Weights of a small GPT-style language model, trained from scratch on English Wikipedia.
Size: width 128, MLP 512 squared ReLU, vocabulary 8192, 4.8M parameters.
Architecture: RMSNorm before each block, no biases in attention or MLP, untied embeddings, normalized queries and keys, some layers without attention, local attention windows, paired heads, gated attention, exclusive self-attention, capped logits.
Each number is 128 + 32 x the weight over its row's rms, rounded and kept within 0 to 255. Layers, rows and columns count from 0. Numbers have three digits each. The size before them is the row's rms in percent of the matrix's.

# v: layer 2 attention value, 128x128, rms 0.176, rows 78-127, columns 0-127
# o: layer 2 attention output (transposed), 128x128, rms 0.18, rows 78-127, columns 0-127
# up: layer 2 MLP up, 512x128, rms 0.189, rows 0-2, columns 0-127
# down: layer 2 MLP down (transposed), 512x128, rms 0.176, rows 0-1, columns 0-127
v78 089:110134150146085170121085129128159121066108062155165157138134120107155153089145150130210104061141141119136138115111160140114081111120128132093086122134088170128163151176145141153123166079109177109128219122151149147124179142140184099138180109097153120037143085127167092183177121135131169136109152168107155117141085078130185159177137075145101116159089126155163177090127128136107170096128
o78 113:147166092167115115119137082159189107100165152091104109091149202121140115146119091117109151129197165112097128169133145094125142134143115152088178150123165101129135098122179118142163109131120130126144128096109083165023082132118143174065130114108093120115136121151126166067067138097120159104159140127086103110111105088147117203127074132151152153174158125133126085139113110134111036196193
v79 097:131112121116145118131199159161134156108166123150087128134178152085157129219137112125076172169109174134167121134162107109106123150146142127170140174126097090121153139121127071131132066191149123175122099088114168199087162112114074131140105071108129154156109150135113096096103149127141138141115109133110129098131131162103145129060086144086185086097232148110080076153088117131063103113148
o79 093:138103164057174072136119102119143134151135087173143081137123109166109138125126130131090162098096167125098074165103088195140139108115133127164119106142131164123164158082112162118083122106160118105148098121146160106170138069181115063157127137133120137113124095116088118103131225195172052208082162132119110099105092153103128142115187181097121099131043111120146147105101117148116119126091
v80 103:142142142131154127104149116149139090123156112137136166130125132003183175179148129148150116095130129103142134110091100124086084089138158102161147140122064135065128145134077117128101114177151137171168225139143090118130125137093153080113102178125111129102133098163086160092132118167116166153162113101135126168125094119126112151094193128116083138127199171107166218134117158144156131190093
o80 107:139142112141112088091097095120130111080078080111138077107141140159129115058144142093189156136104107186082118158087086083154170143119075125135114102148105129092108124146180122144111118103196062087090135162131156169180097135135139105160190163110077068229113077113131140110153148123196141116084146117115080129105100070143125141170137137135124089136102107096177100132139151146164163111123
v81 112:123115142170081157168097147133116104122121077157174129124092077090128170148124122071118093133130113097135122142070087110152091129167135160071082148136111078140108123135094134099198185148167161135157164078087133093107163133136163119121176108131216135192099148169063137081137124109121144172083108122094042181178090132110165125152161104151096181128142127109149137123125132108196151138141
o81 092:136139128093120064137119099114132111177101087077128086157113159162139125100118080094129156098106143115113134176121169189126202192202165133150125131086104137178149165132158134143145155077187108101109143115095177173096098130160148126121083162113146170186151133131134185064076141174156134146098132111133119124136104094134070211151136187150080177121098110122102113159103127171113171107143
v82 080:091071107096171115127109146181127161145106085158163137151116111137130146117119142102131090128086143101103108124151135107177091075161103127115069124101100164093113221167113111126115109094196140089135192171114221140124183108151194107148160109086142167073128159133132147119113158134134054185131126141093135107087111157161141170160143110100182151137140161140096098119129127160057183117107
o82 073:050122128144103056031169255114135153136158121110127127079158128134077106083110144098133140132129138131099110128120132169055145166154137135132145139106117126162127136133121114085119090162162135172119121076109121116105123179149161129113133150071184165142156107107101130062113224122133113150083145127126088142094109142136093115099153149152130093154136163185136126159092150154122101133157
v83 108:111119108126130106117152141130128115162119144137128131176129102094142076180033089131144167151183148147088118154054100108133076071117129157196133145087066100064144147170052200143122167165144096163124064111129102095145041098126145103109124109150110154093102152056089159092127144138116129189132131115131132120117072146129098174099167117128106149128123147106113136138100135142111116186102
o83 112:092132143069076069151113139122144111122125143060164144128116036128133153151138145130187115122177109142157142080165107090120190136134109093128109121079177081094077161126113124100120150118140146075103161193110116153103138160159111174134122129093136108135105119130175166198121113137109144146093113114158139153201227117119154112138133117094078106166173149112115179186136092078159117078134
v84 085:115128147103139091130177160149127100173138138188195140131153125113159169135085110078096137126097104076104109128085119127095072093101151128143119162087134074133130157135114147115098163125154115120137153141107100142118113064172148144115110153147119157083159100151092124073085137173132135122140110044121123163106109147072118121057195133148015138150166119071126134119127148119226118187122
o84 106:091113101189135147154111165146152072097097084085136107149165107152184147119148118170148167121165141154118083141139057097158140146132111123121055125148148125097151145122145098117144127116128098089059158095191117080127092155129148115184098081063169085112177056155087145165119208193108082106111147129123107124093137100154148138137073098151092105136055127155153169119132160097119145127128
v85 094:140128147175093162137140159102087081147097128110143120050145133178103122040176142123161097067130062101148144126150136123169093117129115151079109175143125167183128177125103143133146143091155166114141135142117127120166116114121157178137125141162072115152133094104119142167132112083138206123155178138101099118111153064150145131162151107166055171125082146136214132098166154069148175118088
o85 078:166208176134180157171140095190089168144100123096144113169151093080156103146094165145164160165129078116134169138109126098060145109135113119198109141110152115133072143128154103130167137113066097087100159122133137127099183156140110109127143114071186147115118132106162096123072037102135138097137141137152156142163139141120173161087111090149112102149137089078045121113144122148118070089116
v86 098:118146111179132097143126129140116090141173128089148091059078061100123120131125164163134146104126065157173125163142123092116143137161133139119147135132132160119030166078133108128139151165090157130147125108147109081130134093107060190118097155149065127156145096168132150157102109134122219097135192120153108076170136110144092182081146086122073158061125144144192108118130124108096104097095
o86 104:129092162102115173130078095126113193125069137092155119118155083092110105090128124110133137142066082140085144111105172122148174162124093130169080121176091131142138121140139063172098170082121093091167125166136117100189167104152090066180174141147138142118086139127109107135160074141152126086107140122131163110190128161056119115143171146121088111120109080053141120106191073147100165134090
v87 101:120152190153175124157167102129131089121168167081105107169154128124163140079125114128162134115150148139116132164056187150089101106122102132127152130101124127140076097136145094144095084062129120079112122165181139078121101120131101156106146163141187127141136091143107164118121114174144084095185092132144201181089168166140124140092201159114088151112110149069212102095097123075137125135069
o87 097:138139124198106161125118157107088095093089099144136154172140124115161145138156162147113164132128128120146124173114102127184134137134149114103103117146079075124152135082133103147148155125143088093000117089213149082121074137114089140144100154104094088163145074121085092178128106109084150122108148106123141145147138126129188138117041080098133121109092059178166108115087158100149111092097
v88 083:148135120116182091127115108153115156164097148130153095115116191135145130076128111132126151162093157146146144128181166112110195138187105072162139158131089139108163139124100104157111075136150108105166155107174099171163149137072141124197043148144063119113103165138080170135116127142175116143220130163130124147093125134124093101095121100095167092076141127103128151222143146115109149115205
o88 080:200207195114163148162131078135101158126106139183113127127150078100136140153141226134093164130086100126161161117117134112159138120077126126178127119110119114077125141145083134132152138110099066097103130149143113106147127135156111104132204148144084130153125105087146046133120067119168111151117160166077123133144141119126196108146128077100099050099136163066154157140113129092113127096076
v89 102:141093066127086140111136131172125136126127147139173102123070066198123131159085087194139118132146127128080091103123085076173119120054095124129105154139151121133150167119110128128123148212070111123153101142096117109135129130115084121163124135111045148112146124092140133111070173107140125124059124148100118042116201078145099152121169102138187124118110173178118123125165126118126152142197
o89 067:074096120107072063119117207068179107169097092152155149116107145150072155078134109120101116106169150163177045128110070114119149134097130142136110118148134127152122125102152124154077149095139160112130105130150116166130093177172105111145122144087140142083153191155088155151134238181138132109111121117185123143136116107120077138189094177162106152149091134169114150122119185101144116109112
v90 096:155115153094118117098121132167113112137150123107109129088140142052140192168130104174114112108097117150109088102089107150106094104100123114123101124116118099122133122089072077125140102231181121202137181109130055119131083130092106088141158131091158162176077086110064138100101155118112165155117142096167112117070144059157141154148168104144094173127154140123168122094111183120150140206134
o90 075:151082111103113101071129156103223122104121130122067102116073165141137115125148089134155151136091104130140068133118151116143179120142153103098150040132097135154116113118142124144075128107150123045069156142133153202196126112146133110175088137082096125176128081117097110139140197162142113119118166030152154121134124116174109165152123149109134179170123147156133146183155134111140171106111
v91 092:101122145130143195083085120150114142078058137151181104117114134115132119051118131136187141133129106151131118093098150155082125122069070104105099096131095094139176200113063159137102140115145135162149202148129063142134166130135203054161141121074134156111122089098099153126136131100127160171137151138097123139075149056144120128119123086077088089153100139148122184123114149125114179148156
o91 089:129126077164105108134121193185172110130131132070132124123122127149133109159173120158187110150216138121103134153148063064106135095105147143152178152091114090057128123124132111130195108152114050134046143101154095147117139126118163147100151105076095108138168171134127092119105141119134183111152135175121113116095115103152153117162087155183116122142136137133196200117138207111159088123137
v92 101:105116168154135124108168135163117061103071069157183124168114103089182147160131145126094162102158126158216111099093119178173084071131130154167105170138113060183053165150110120159125098152133134141165121144134135160097119125132133110147132100130129157143116077151092114143099130087087135093117154123147132099190175100155158140065144115115073134106095165140044085167105086140099107117145
o92 092:103127130112099079140112135106119105124134156084140134166165149177079211113114108103165123131166161143153095146065041163111138161111144090166185173154092130161166123109118130176057149153144096087078107129127121141138106084165125081138075144123128149094141169123123131101140180120190154150107142190173100131156084132110105123192125173199073089141076110107086157128123107150119140086114
v93 104:103124141114133095126146134132143132135226148093118114113229146150101141118084151169169134142108125195092112144135159154104146109078091114115132156102099122063151110108098105099085074129102146146066066140128097102118080120111115135105129113117181138191081096086115169145113136138118109137160135153156181120083132159147074154074165123070149187109124127083148096099045136149077092141113
o93 087:118077074157102109089174161149094136101143157101036108055148081105149094139080178159168130146124089139106098128163222085127156147158098119085094128117077117192137143095127122132173132139099149137109119116199125141138099106160109111132147106124065154072144136137096070075120181125111116103167115112119157144130121197128165124089106140152146123109148115159207089122170140127150117134094
v94 090:119102180120203067152138134140112093147039176149082153189153168071127117169110143127135136149121130092154148134063119180105130101145151117178140155116114164173074114112097148187122129137185130132116117166168107155116094098123151157090102092164150137121125104123068138077117117128091121151216164117138158082129128137138132128126149143097131108096142132115103058157107124142020114110086
o94 094:135135107146162154152102143167103154168138104122159130119098093170121154171113138153128139116106131134164187097190101166128071158136160095136078158158142144162083144104096141079197118093078160117146126105135096102135199125167056115141112108119091157045106089124156109169148032134101138147098150118119075141170202160151141135142121115111118100126152167173113181168115109142117146044134
v95 102:142088108078154163142091136139132191188144143138130117128096145153080056160062091129156131226120154117069104118103093100124148146097098065146121141125140113068158096097072185107097157209085089155130090136115076115147094115120159109147118090144117129142141157110117120067085157143129146172089116141094125114125138154125092109108138116133141081129113130117088123178144150157159156193202
o95 097:134117101132121153125166130100165086128159118135109144089112133155138129106145167168097125132148102142173122128168129052154157152075106177110089079077129106133173122109139134179142111123087188139128114118120103158098069193146095123162161111192089175099163196176085158139112147144067092119154070125118137142156145102153116164149085143102103170135141201148156162099169142022115096153133
v96 095:128114102090161107078122122162160186134182135156109138142147108121128073195096107207140134163103162138107109055102136089100148103059122096172129104138145125056143162124107119121079097185118093146160122176167074160123128139136094129145080143114103128127155121116150164156093139142093139159134121158114165107091154160126093140074117103059213096089165153142093150153132139188087095153182
o96 071:112107116137060108122084190067179087067138137181159128098161141131095138105172077138122086146126157105111050153186124070133130128128101159174174114147094122141094113155142094123125143096113140124129132111148108153153126182128096144138188133137056102119137178163069118076141219163111149138118126098124147104133120141101123128163098203088099155126140151177218135131115155092135133135155
v97 109:109083068151108152104100142148126180124125166155117145069071098184116126120138135079076117147077100060107127098136107066128173164069106133093097053140153157141131154105161153104159188139157104163156123113094100148127202139168146144164097108110111121191098167097137128067108127097129134154096149111067087084099118111105146128161063124127173144107129079167065142145140138143119132080143
o97 095:116069115120129084163099144138147122137153122119157115135128167122097110126121079126149117120152166093074141092156154194051090140163111132130162195123118133104093133161126115097133124072089129158202166112102137117156156109086159115084101102110152123102161207149170149075172135155142133107167137130179170125071114164145079107149150197136106154119133151156159180132102128142208200160185
v98 074:135144093113122103071123109094132121132061158165176119078136111065168083103107123102095143094114109111196152133124155152100128168102163171168149142158161115144097119088091133167145166102091146109154164134130098134138113120147111113098155113125117144109176073140128114181121101067164221135167201096163090154163129087125153088115077174122059138166087132141087195125145123118144189088147
o98 079:169151117146123168174083121146132148150086123133184152155096106112121181144072069161144063127154119131122107109138091097167124111039113125197122102134127146098106149178100090124107133162085085157117086138067141148112110162126181194110141152129134080140131097112130103123180086193077132069071093123105122135170150100126144136203142085186126122146080131160155164124133134119090095147168
v99 086:126117174083157077159120115158172161125107067140168119185124154090129121145163130093113156116152132133164128091204129115163096045125133116115114168138163124138115186173103110155087073079158190075138178114145180154140152108142173116136151144122107125053177114135133072216130139154133089105138102152134141202105187129157131102130140110158076093139121124181129113109107121096167160130129
o99 091:108174151180185117111173166159126160118180169119093145149174135124159120122149118117127087119133172123127118115077090122116115118143196115140126080091146142102181142156116157059112124189173099165137173100108108080071130173103182155148056135108227141140140079071088134093087153113118073147099106145111089111088113097099141084090112116142129090123122171142093152159103148175103090134123
v100 091:121137137137141097159176134093114073151109090119095146072166104121145094127113108152105131125139118163203127153150098186135080110150122120151148143121122112156098104177146152097129153156125126135128000101133133100109025147143118164131139115150184127158147108155101133065120128109117143084110142118151107134187117141140101113094133107188000129136132117099143094138113121127068106108108
o100 084:153163153099156153160113048148095095107143167088120085123169113159121142139120192102167153128094115084148145128091102115136166167184139097150128142146132111148092174148132139147139105124140145131124159096119172075176163109179121109157124162167096133138124129160125109113090065124145113154173118122093134128241092193127211158088166095107080106112163163097189117079116065098127159112134
v101 073:153140148098096142110108125125170166122217145097153116151214160132110123145105142101135165116193143087124117142192135099123129190128133107103184129147166071034132076129153103077131088133114159115129137141128111100148169142135034120164088122144067097128122081089116104128123127180112209115087120110150150174155110158083124128147137136088109118148122170096109185136115111158169119144166
o101 088:130143142114154141148175141135166111149098076110109166138135098147186107108145158157144112162126084171148121167098143060161147125123080163136071128099105103098158175117175105186139141128097122091157116132171107121117079176125095116130139124139192108112156160111111131163117191126172117153113160167143179082055123097077106144117129121116131123120068078080134072070208145100085080088064
v102 100:156172135125096143165194115083117127113171160098072128099180116137145134128106113156123132067183123145102130160141130169117090142103139147152167134108136118171151109159215145090114120087103134121108065135120186127132080135162066151096171157135117132069180078132204107100137129139113095067106101114144173192132107114112145115112115183188077129162119146106169119073102128136175095113063
o102 089:111129130130120176140134127117102122095092114143100150159129115155172115103156150119115126160168108126148094119099091096174148148104112114120047060141180127112175145149153136158117144115109205162103104111163165085098139161105132116155108100164167129128064169204070137220130144092098105157165104128124130123156108133162179096079121069084129125144124098164110060035100165097126075142127
v103 081:171108095103137145136120114086115178142140151154143102092129180131103139077140135094146127157115122005124124082174125126161150146121185155055116159128136137156150154048126155077102128111124083132107189131124100058135211094144144134153174124107117138146156148125136084103144152135156160136073092095124099072126124155054114099155135188133122064112081143118128169132158163104156143111141
o103 092:134146110096121197171165175155163106195133069154205118141124099135156152170141098173085153095141131193137105109061096071067133116093093114167103118079144144111152103124144106125159108064133103124146154100158115110177139142116091124134185109065180108156147122117175115182126160153093118071106114173145123076146173116139142151113111136134118125131113085092127115167194144135171142170077
v104 089:124179126155122178119133124078056093090084175145078109109159129139156154051093077046182166101164131150111140163082116146093097136128091161139123082085099105177157117104138158077136195116211106150124149126138159117119130125157140107133111123127168151163091121136103166067123124086152109118123106079074116161116087067090126108090157154118108157141130124057141165156086128088131123128133
o104 112:144142099092061116211115145129126083134108091089154122196113102137150160140125113168116136127172170110152120122139064126198136120158102105171129173104132101082149185117112129121136149104112116109074094147169150139153110197135137132140115118118099097122099172170167114195135135145103120140163134155124150147123154161167201153143091032106122130091101115105161138145068200045127119106104
v105 082:119123098172159153118106107113138141114122150152088160101103130152114147063196120080119115151112139057129140084090151155132102114136135156059087090106115170178102121141188210092132126054136105128121099129169101091126192121155186129115158143120199113170078208148143147136165142145159050133083089124137099145134085151121120132125078174140138115137072073114107125144117137085156123107130
o105 091:073099124142097142099147126095117123074160110128145076152149141074144157131141121113135189091156147124049158123130141159065123111176090111084146136148125138124118077095090130123105147083168081114131161125143141060166096089098138129087121115108073113177180141135166114101134103108181176114179127133137160099139126160142153132111126181146118130104149035126151086137130117147234168204098
v106 082:144149116134135109160138096138147111116152173137129139154160111098151194121081112136192116108137128162110111132162133086032137088106124058128119135123062122051119185137125150068068093127053180154104158114097167143113139130094160128156169151089126134110068104168115109114130142151164073154134084180148139087057137153138112138088114107119122095121129174123188099148060117169118131152093
o106 093:093144153142124121078146152127104143088135119144085063102194075144138078152119184107147180173074106164107159136107171101163202112148089168106169129177108119134120114099192107157156082157151115155077164090144143096147129122132082086066181133154113128118150107149103157133133116050112114145139155126121104132138118108092154115072157149125150031144138112091122077074178084122123110123102
v107 089:126160174079147068177147104085138109112142068086142118154190122109169109099116132141131099079168107180145140130142137148108100101127087138146172062125128122139075134159126100125098104109209142105136118131149166113110021126172122129096120148139171135115183106148110170158134108163123102061160131104158168138131168133121096106099204087157065194125170114130149147079114134123097110108074
o107 083:124143127158127127122119129169129074087184184105097151149218136148122120104149135108175127146070149099144095109132084115132122150191164089143179194152120123133118165173148108086142108166137111114110156104131122143195129171124139170142093153099121072146118075071162085106123156111140120132166129092085098148138087180121200101107098047163101100114164166101213139138105165110123149091145
v108 086:146131148093170066168133104107111195125078170133180082158095129126132122132105161160160108113097123194082114086167134157145122111101126092134129192131135145166134101077135105136051108168097119103088188120103114112115090120132156188136179152117172147113168117135155134162121136149118073110142161187129164054088175110144072107092182130136128094084084135173154077129075159097089117142134
o108 097:130124123184131159128153198168119138145184140147162136145106183122095129122138078134114118137150112104130051074133090107146089166130196089105138066171149148157179111147133147116182129120131177161106172057117137107123167157118062116191145116105142156143097125179129139101106154120051112077121070136084074143218140147139154115131076150110120145119175160169135105145109133175144127140127
v109 092:119141102118138095090149116156150146132133189060137119128124123157141108163136168149103124093115121171125129099136160112067191183118109106164151091139146088067103123091124097146099075132071129123141180157131084144136144127118050133134092148108059135125096091104120212194105117099107175143182168148133172163068146126178141135103059139063169115118120167168129160143113130163067122103128
o109 102:119119144134126154119119172114106154103069135162125148155144073113134115103077156105175115165082036112114117132140165132184119103053107177151151122169056156128108122180125059167132117170086110158108148145135172142135132121119113073106240143162130104109137167123075097108153114114089130147095160102139167145129122123095125112114165165103132096115101101145124108048199078148123137097152
v110 082:142147060116141125102128115085088113141130143139152112032105133222115125064140118103129083108087137156164133118189136131155158125166137163149087126122129180173169125074097172092163168144140072123104115077071140104118120099154209128121160123125130144098164189121088155100162141082132127151111146137097069092139120120159112094177080118133142118112121113123141063162156148096130140123210
o110 085:155149167095133187104135139127090167174150112157162169080109167036148134147138151102107161120119114118104134119060135141054159096105117133100071126115128163151092086150113151148118108087087150117128147146100107142154118150167075107097215142131122193204108117140138125131077077130084105098088091141126130128176096115091166115104163134133138131151133066119114131167149104157187088208098
v111 096:140144087141124139104122109126112169130202127103083106136059168167125074157133139171129104181115142120069132110095104098143157226145085115093135061126100145127164086139165103135149142145125074138124115099108117105127155133138036125150072132129121145158092167155130175099126147133127145143114122139100141108084082110083130141123101109107255102112173122098159141168136134140109078122113
o111 093:138067192080115154137122147116142112159135113169143149104110131078103084107212160101112138133086101087108112137181147161122110129152123151140084121134093142081080151102128097135176148078137126131147162105189182143174130117125084091122216126117114128182129132132145100108111165161109091143124142071149158139097129103113075077132134185033145163090132127128190116110160123080160188168143
v112 085:150126103167118135082127131114108155151127160147069112096118195174120081128148094097116109130084179058130135114109127122159133142181159159145122125134168182112192093099161150114156150125101049145116119155125101123156172137087143124106115152156115123112126172084100121098147151121139143195125095129101101183172083100134148113162098176091200102182070128059092129202169146135176120129187
o112 086:171154125094128177167142086059144165142112077139161171107098141072138173144120134154079136158176105141113118149108152139118105138083120134125066065037140136116169107174106186132096172104091159133132064197121138138101105174108131147094165105181163163165131179175149140138150117126124116154081097170167193139132125104156123115152158106103181151149118109136111079165113142082115111178096
v113 098:108161127144128121074163185102086094146094126190077171068133126135112029121131105172150130176046136154174110126083124160131105078146161125172102128106125174147197104146143171137138160141119085155102084145091110174116121136088087148119110135133148132168129088153073133133132150093065162140077123113114141112160131099147159152090083114080119106106109152083125117209116123174082104150135
o113 105:151115138094145200159122142151129126076144173092104110126161107114135171190124098161181111149149107085150112110165118101152121114168100122164121131129126143182105169093101154104181118164102202116120132102172143122138147123172107127155167104144116139088145101200088095146097148136089115167146103125115128155227156149146202170119088100076185109183183120113140102121139094073058097159134
v114 115:116119154133127117136131089136144130080101099124127140169101127122158122099219153176122074080158135083163125084141150149142089149137153122062128098148134167169093139167207099150110097062111152068129197178154174108131170134138098117136142148107132118074171120164158136182138118141150117058107111134145158102129137119109180148171097127148167089147102147191162134102174111130066143073064
o114 080:115154130166124115081110155092168117117139131159133131140176145169069132102146130068110117105096159095127108177075110175104132118142156139123176157144082104202099113132141079102150071180221101141131107064165155103162111130114154170106145171078135127130176095083050108075126158091169194161124180116104094137092097119128095111132118143158133148094130090153132103099091168157144138090169
v115 092:093126107085130160125083136106126093107185116111143115148125093117125164112115123139148163163163129169085132159169142115121129165104069134092112089108057123110174141170119086098146160109194169082120157110163164104110179108206126076118116111100153130119126164147170187109118129137176060090089098124146160123140105214124121168122151082111165186069168107154147170104126085130074156075114
o115 094:055085156099071033102098163151107092144122106115154078153144110141114131094127138097153120082114170115125127140163101144118179096180101118127168202154083106169038128092127099160146096106179091108133106104154195157158101134133120109095145155100080107157099092074139113102077156166145155114144164113101075100148158120091135143072099148165103088099100092125109115155110147148173137110141
v116 091:127114108097096122098134165189145158128159125133160114104150126157132153125100134142128126096142111143105115076135114093154115074092106131153105153141121109094139234129070103146142107156143155182175171148112156140151137141077133067195134114107031157146066100060126089143100138113103164160158152154120136065090180066122154157113133066129192186131158168149129122118122134156104145163174
o116 082:081129139137124080099170224097149165185106122133114155107149113122139107118092172117145120168119092182131081116119128100092155144123061122164158102099123128114133138143151122137094127152062136112132115153146073159138157197161120119096135103174174145075125142115119152147146241115186113135077157139151130143109107144102132076121132100117152067155133168120089134137184147095085057073085
v117 090:126158079075108105094147125092166167129166164130130132129188167194119150074149136159095107130110133139082146136198181144098176146086119102125150112140123122111194142128196124083113053058090117138120076161127142127153143145090137106148116165087106110101086172104185118144160122150177058151117118119140147159069116171107114122154097155123203108158133127146119200105097141139127109090093
o117 089:089124134150160119082173151143090147118121162163113111154153083121166115145122192111123120128110065156122115077145134086100125097088128135117171101107145142074145117200115134143137090184108100172141128124173126083195167120082157156115182119149166072147126140085140084154132150106171144140158142138095128137095115175180171060057147063143128070107165111089167102050139153134142118080108
v118 113:118128160133123106159135096164179157097179129110136141152127116075201083144114145148128127127118144065117127145110139097118096161163146109140149105138081115119072137185189068151110116107129124095154153133183161133107191129145056162168112120115133133094126147143131153151134124159129166118168147150149178069120071145067155169113102114111190123073130172141126136103124114161010123060076
o118 093:152153165157113073161078130092139119130135093151172134105099132174062148097168129093054130126085162094100093171096175193127178171146120121113127107135109087146141156148141106095178153109160109095130079112142112110143082134141093162106154164141073156185130127137093126076142188102194183179069170089106120157103099137102117120152125152065098152133124113115198126152073140130143134077148
v119 099:089186140122122089133165132099079054107126109135098141104180097060156120116102115131108142124136122169207126152127139213143104081161140129191123112078097111144117160152144140087142151132150129137102055105131176168078067123134176131081150132115158145136112113202093110133147127105128084088097111077184137130186123160172129134090132129139044158112130125108100115146095090155085089114106
o119 092:113101129093138137147116067168108103057158205063107103137230073175158164144085124123192138142118133122132127114114073126163143130146094078132193159164138133143151138134137115146090104188151105130117132127140130115170131090134141116154128115158099078132076085091122108144134117115130107152163081109090129143198132163117210139111146078143090050148158117058152126118138094110108123155142
v120 091:101145136094087152072135139139132158155133175123139091111138107091125119088092168139117182217061159147103116175170159092115176149126152119155097136112087099162172124120118059115132136092111084158143159076149098189112170143081073149120131171091094151147099139135087073154146130086121159155131142100157140092086125099166152171155083121126162091068073155158097198119164125118147144106085
o120 099:157080143148126138139145149173140114083119170097145143158086135107119108126155078135098092115116081106124086107059157125153131125049124144121134047109097116082187107153124092174096166166072107069072141133181142182168133092097159154143108087162142148199079115123072096190147126105125153113136150083098144178107155112143136057131126085093101154125107099081172154113142122110105166123134
v121 100:129110147122159064142099139154135123141073084137189120114065120103137114118149160098100111098112101158186141089140115131165126125162157133130112132167133171184032169160132137150141142113120216125177215100122167116120169122156088149109157088141124129128155111126135154165128117106070166125162182132154101066189146120107161140124086091140053136119117103164136035122161145129109108109108
o121 094:136142163149116102087102153120135193146128113114140120080155193093082113106116095094140154152099113106059151148112166190087144185162132095154143171158101160190083128163105101078141115091123146132147145125053113102131170133179128121145107167169135205114125105137110160044144115138142142104075137148113087137153077160091094113140189177124147130139126168151096155185126079171099166157151
v122 103:099088100186076137110146151123066102150151175127159123114089086198137133101120137104081067105089113051122129150118160055174125165133107155121092057134171150140115119093181092134161217093117047085113142180082156149123190110139116196148099140143107132141150148131103136120093122091160123151122123111088148122107161104123176138153159176105153153130115123129133099115179132136157147089129
o122 111:119094137141173098177065138159138104140078049111182140141141141139106162100088084121143162164151137121101110170163080174125108140081117143127137215181117105160145121096158072146117143126106129156106121095127108136103082144114110094117141073098200096115123165165112158105125153160101127099093138122168125182086128095140061170143103177209109138178072093155087132120102144131180143140164
v123 083:147066165102170192141092117202164156121097092156163115138078147101133115202128133107105172170159172138151119110134090155132123116133120112175100177144135071081120135139040146168126117215146153137160147083160076144113139138128142080196128077127119134107118116124073117121108151144074157171151156147129126109131101097134136136119115084137159109117115127149055157148135104120114128180219
o123 087:121147148143091113088153126062166121150125114142135169093075194113150137097163123110100101128158140131127106160080091108143146142118125141088084058124131118103135117095126149168079172088120146115121127134090127168115086162148091110116122153198096201141126191173072213109115143155160120153093129127156120106114065096077089136180139208077105157108079152187147167144133131136143102159082
v124 078:158118128184166164164111099109068119158134074109059127077150189168092123097093101126186137154121151160121152135098108118128111152152083134076119118123118190143170055101094160143157159177176082106100086107132108117140083124125127129109071089160179109161129193139077190093131146095142160112159125141110090109112104106107095096135138109137170145122145100067176107135173167102168167175151
o124 093:197148157082111152145107065088129138170142106154103141078070167078120156145157140119099165111113186084164151127108154136085140097162142125114085162076134143147060125080093152071131119071138115088131111170152114176154110108138131139099129156094064164175144091120166091115092058153119101129142120094143148135116163116155127139157124119135177224107137146140147134223098162096140139139124
v125 099:151105124161090131178119080128129134090108137063147061170111133187132116135141142118126081067230094121136131133162109112138149168136101138091161111160142093143073159100120093157126114113081108105091132141089200068144074127100116142110147095135116120116161089106157117166107118112142138110131151192065109105125192100159111082176140144152150103192121165175155072076132103097101131077113
o125 106:141161110109158147134133129148093147195123116133162161154102128176053087124123126114127085135092136183153143124094099158096098111069191152151137177115125141150148145142158125118106125195152131193176114106074099087151179125122106141137120180077203156089124181093169139131155085090083148111096122148152116145096107115097059086165177146194124135138119101140095163098133160191150126067134
v126 115:117137123118119099118151140159100144125212116087144098095108141198124129170117129156115150147110154208129103147208134083144177143157087115147112105112155115121176079097129079114130090175160037102076086083095135177108113119119112126136105156133068136149126148144085136145108143119101119076099094116129136090121192122176101119104147086111159147061170120117134077171168118134149097158206
o126 113:170075156133166130102133135135149120098156172127065220099124154086114124128142139127112135134098145101159081139071135144133083115097164157071109171189111138148160104063137148142068126155130176098117122139186092160112065090128118076204128097117171138128127104090079103153107199135123061126143128122139148144025092112077100116118119123127147132159102132105120086121147117136112109171090
v127 094:084151166214122194130139127123107062097102078084139085113129103132118131090180111168187150122136123176120135148138150133147122105115064143128099120113138151163169156146129119119122080091162105078086108161155146141115101123126188172116084178133142134112139106181111167202138126109141128050104147122090140162134151062185109139093228074138147129114111162133176160107136114125113130085127
o127 113:103161089133130125152117110176119104058166169121080111140148123125129165110139088129094105109177175101145109179111065121136071103117170128183147144144130134159137105109149160129146189131178126128141095130174140169107138088141190113085103098104093141134090194143143073118056105108165146128216087158141133084128088133168137130125087142179119200125105128079121081125049152169145133150137
up0 110:138176127163109152100140095142177136155164142131154114187183153167114159172126159117110146108142050176149149162122088075147114150111188099112089183156140093071071148189155123141136120156136153168143155149133106165185167121118167097117149152131141114161147199153136119092113086167105144210145094132109083181141077128142144092086127194131121108170149152136172106106159192132108117141094
down0 113:135108228190118072155142141149107115162115066165138103122116109083106150140173072084107117098139083125119110169140099144150132122092152105107135124179187106130206116150158162140082144104107096175079115087111183162145134173148095143122140142160066096083114083120144159090106128053106202170095124096133125154137092139106118176135151152145127094125091116111089151190133124131179103123142
up1 106:174237148160113163132151096110123121172127178121100142160110149110115097134152102201126189139147104154078142088162121090142090101167213155126114138132138182149143140126113130189138127139187090120110188124105170132113213144147136103131070154154153115171134084119086105123162110131120119178150136158097087146139121136163108153159135177104100096090172109096148064124094177136121112145081
down1 113:121137110136059114156118155184103190097083175151172154102108081151139156086132152184158107073151130110138130101103167217106141099165132140131150167102092134122113211076109146147116172117113094091111154115110123131112146091127123155101130143133099174162125109165142148113121107154198166152149143133088128079127120093152067181142102115156109133128188092120183151101156062068117055124113
up2 087:116124094128108104161126106154148120167103093164117143184094164088186102101106105103119173156102130140135167150170110088173141079174183079065129125136068138084103134133161097165120159154161118153124101164120098138108081138115145080136132151202104094098125134116087106094110097106095117151192096097082132220110101123091161059130128125121118168109196121096128072077170092136122119142079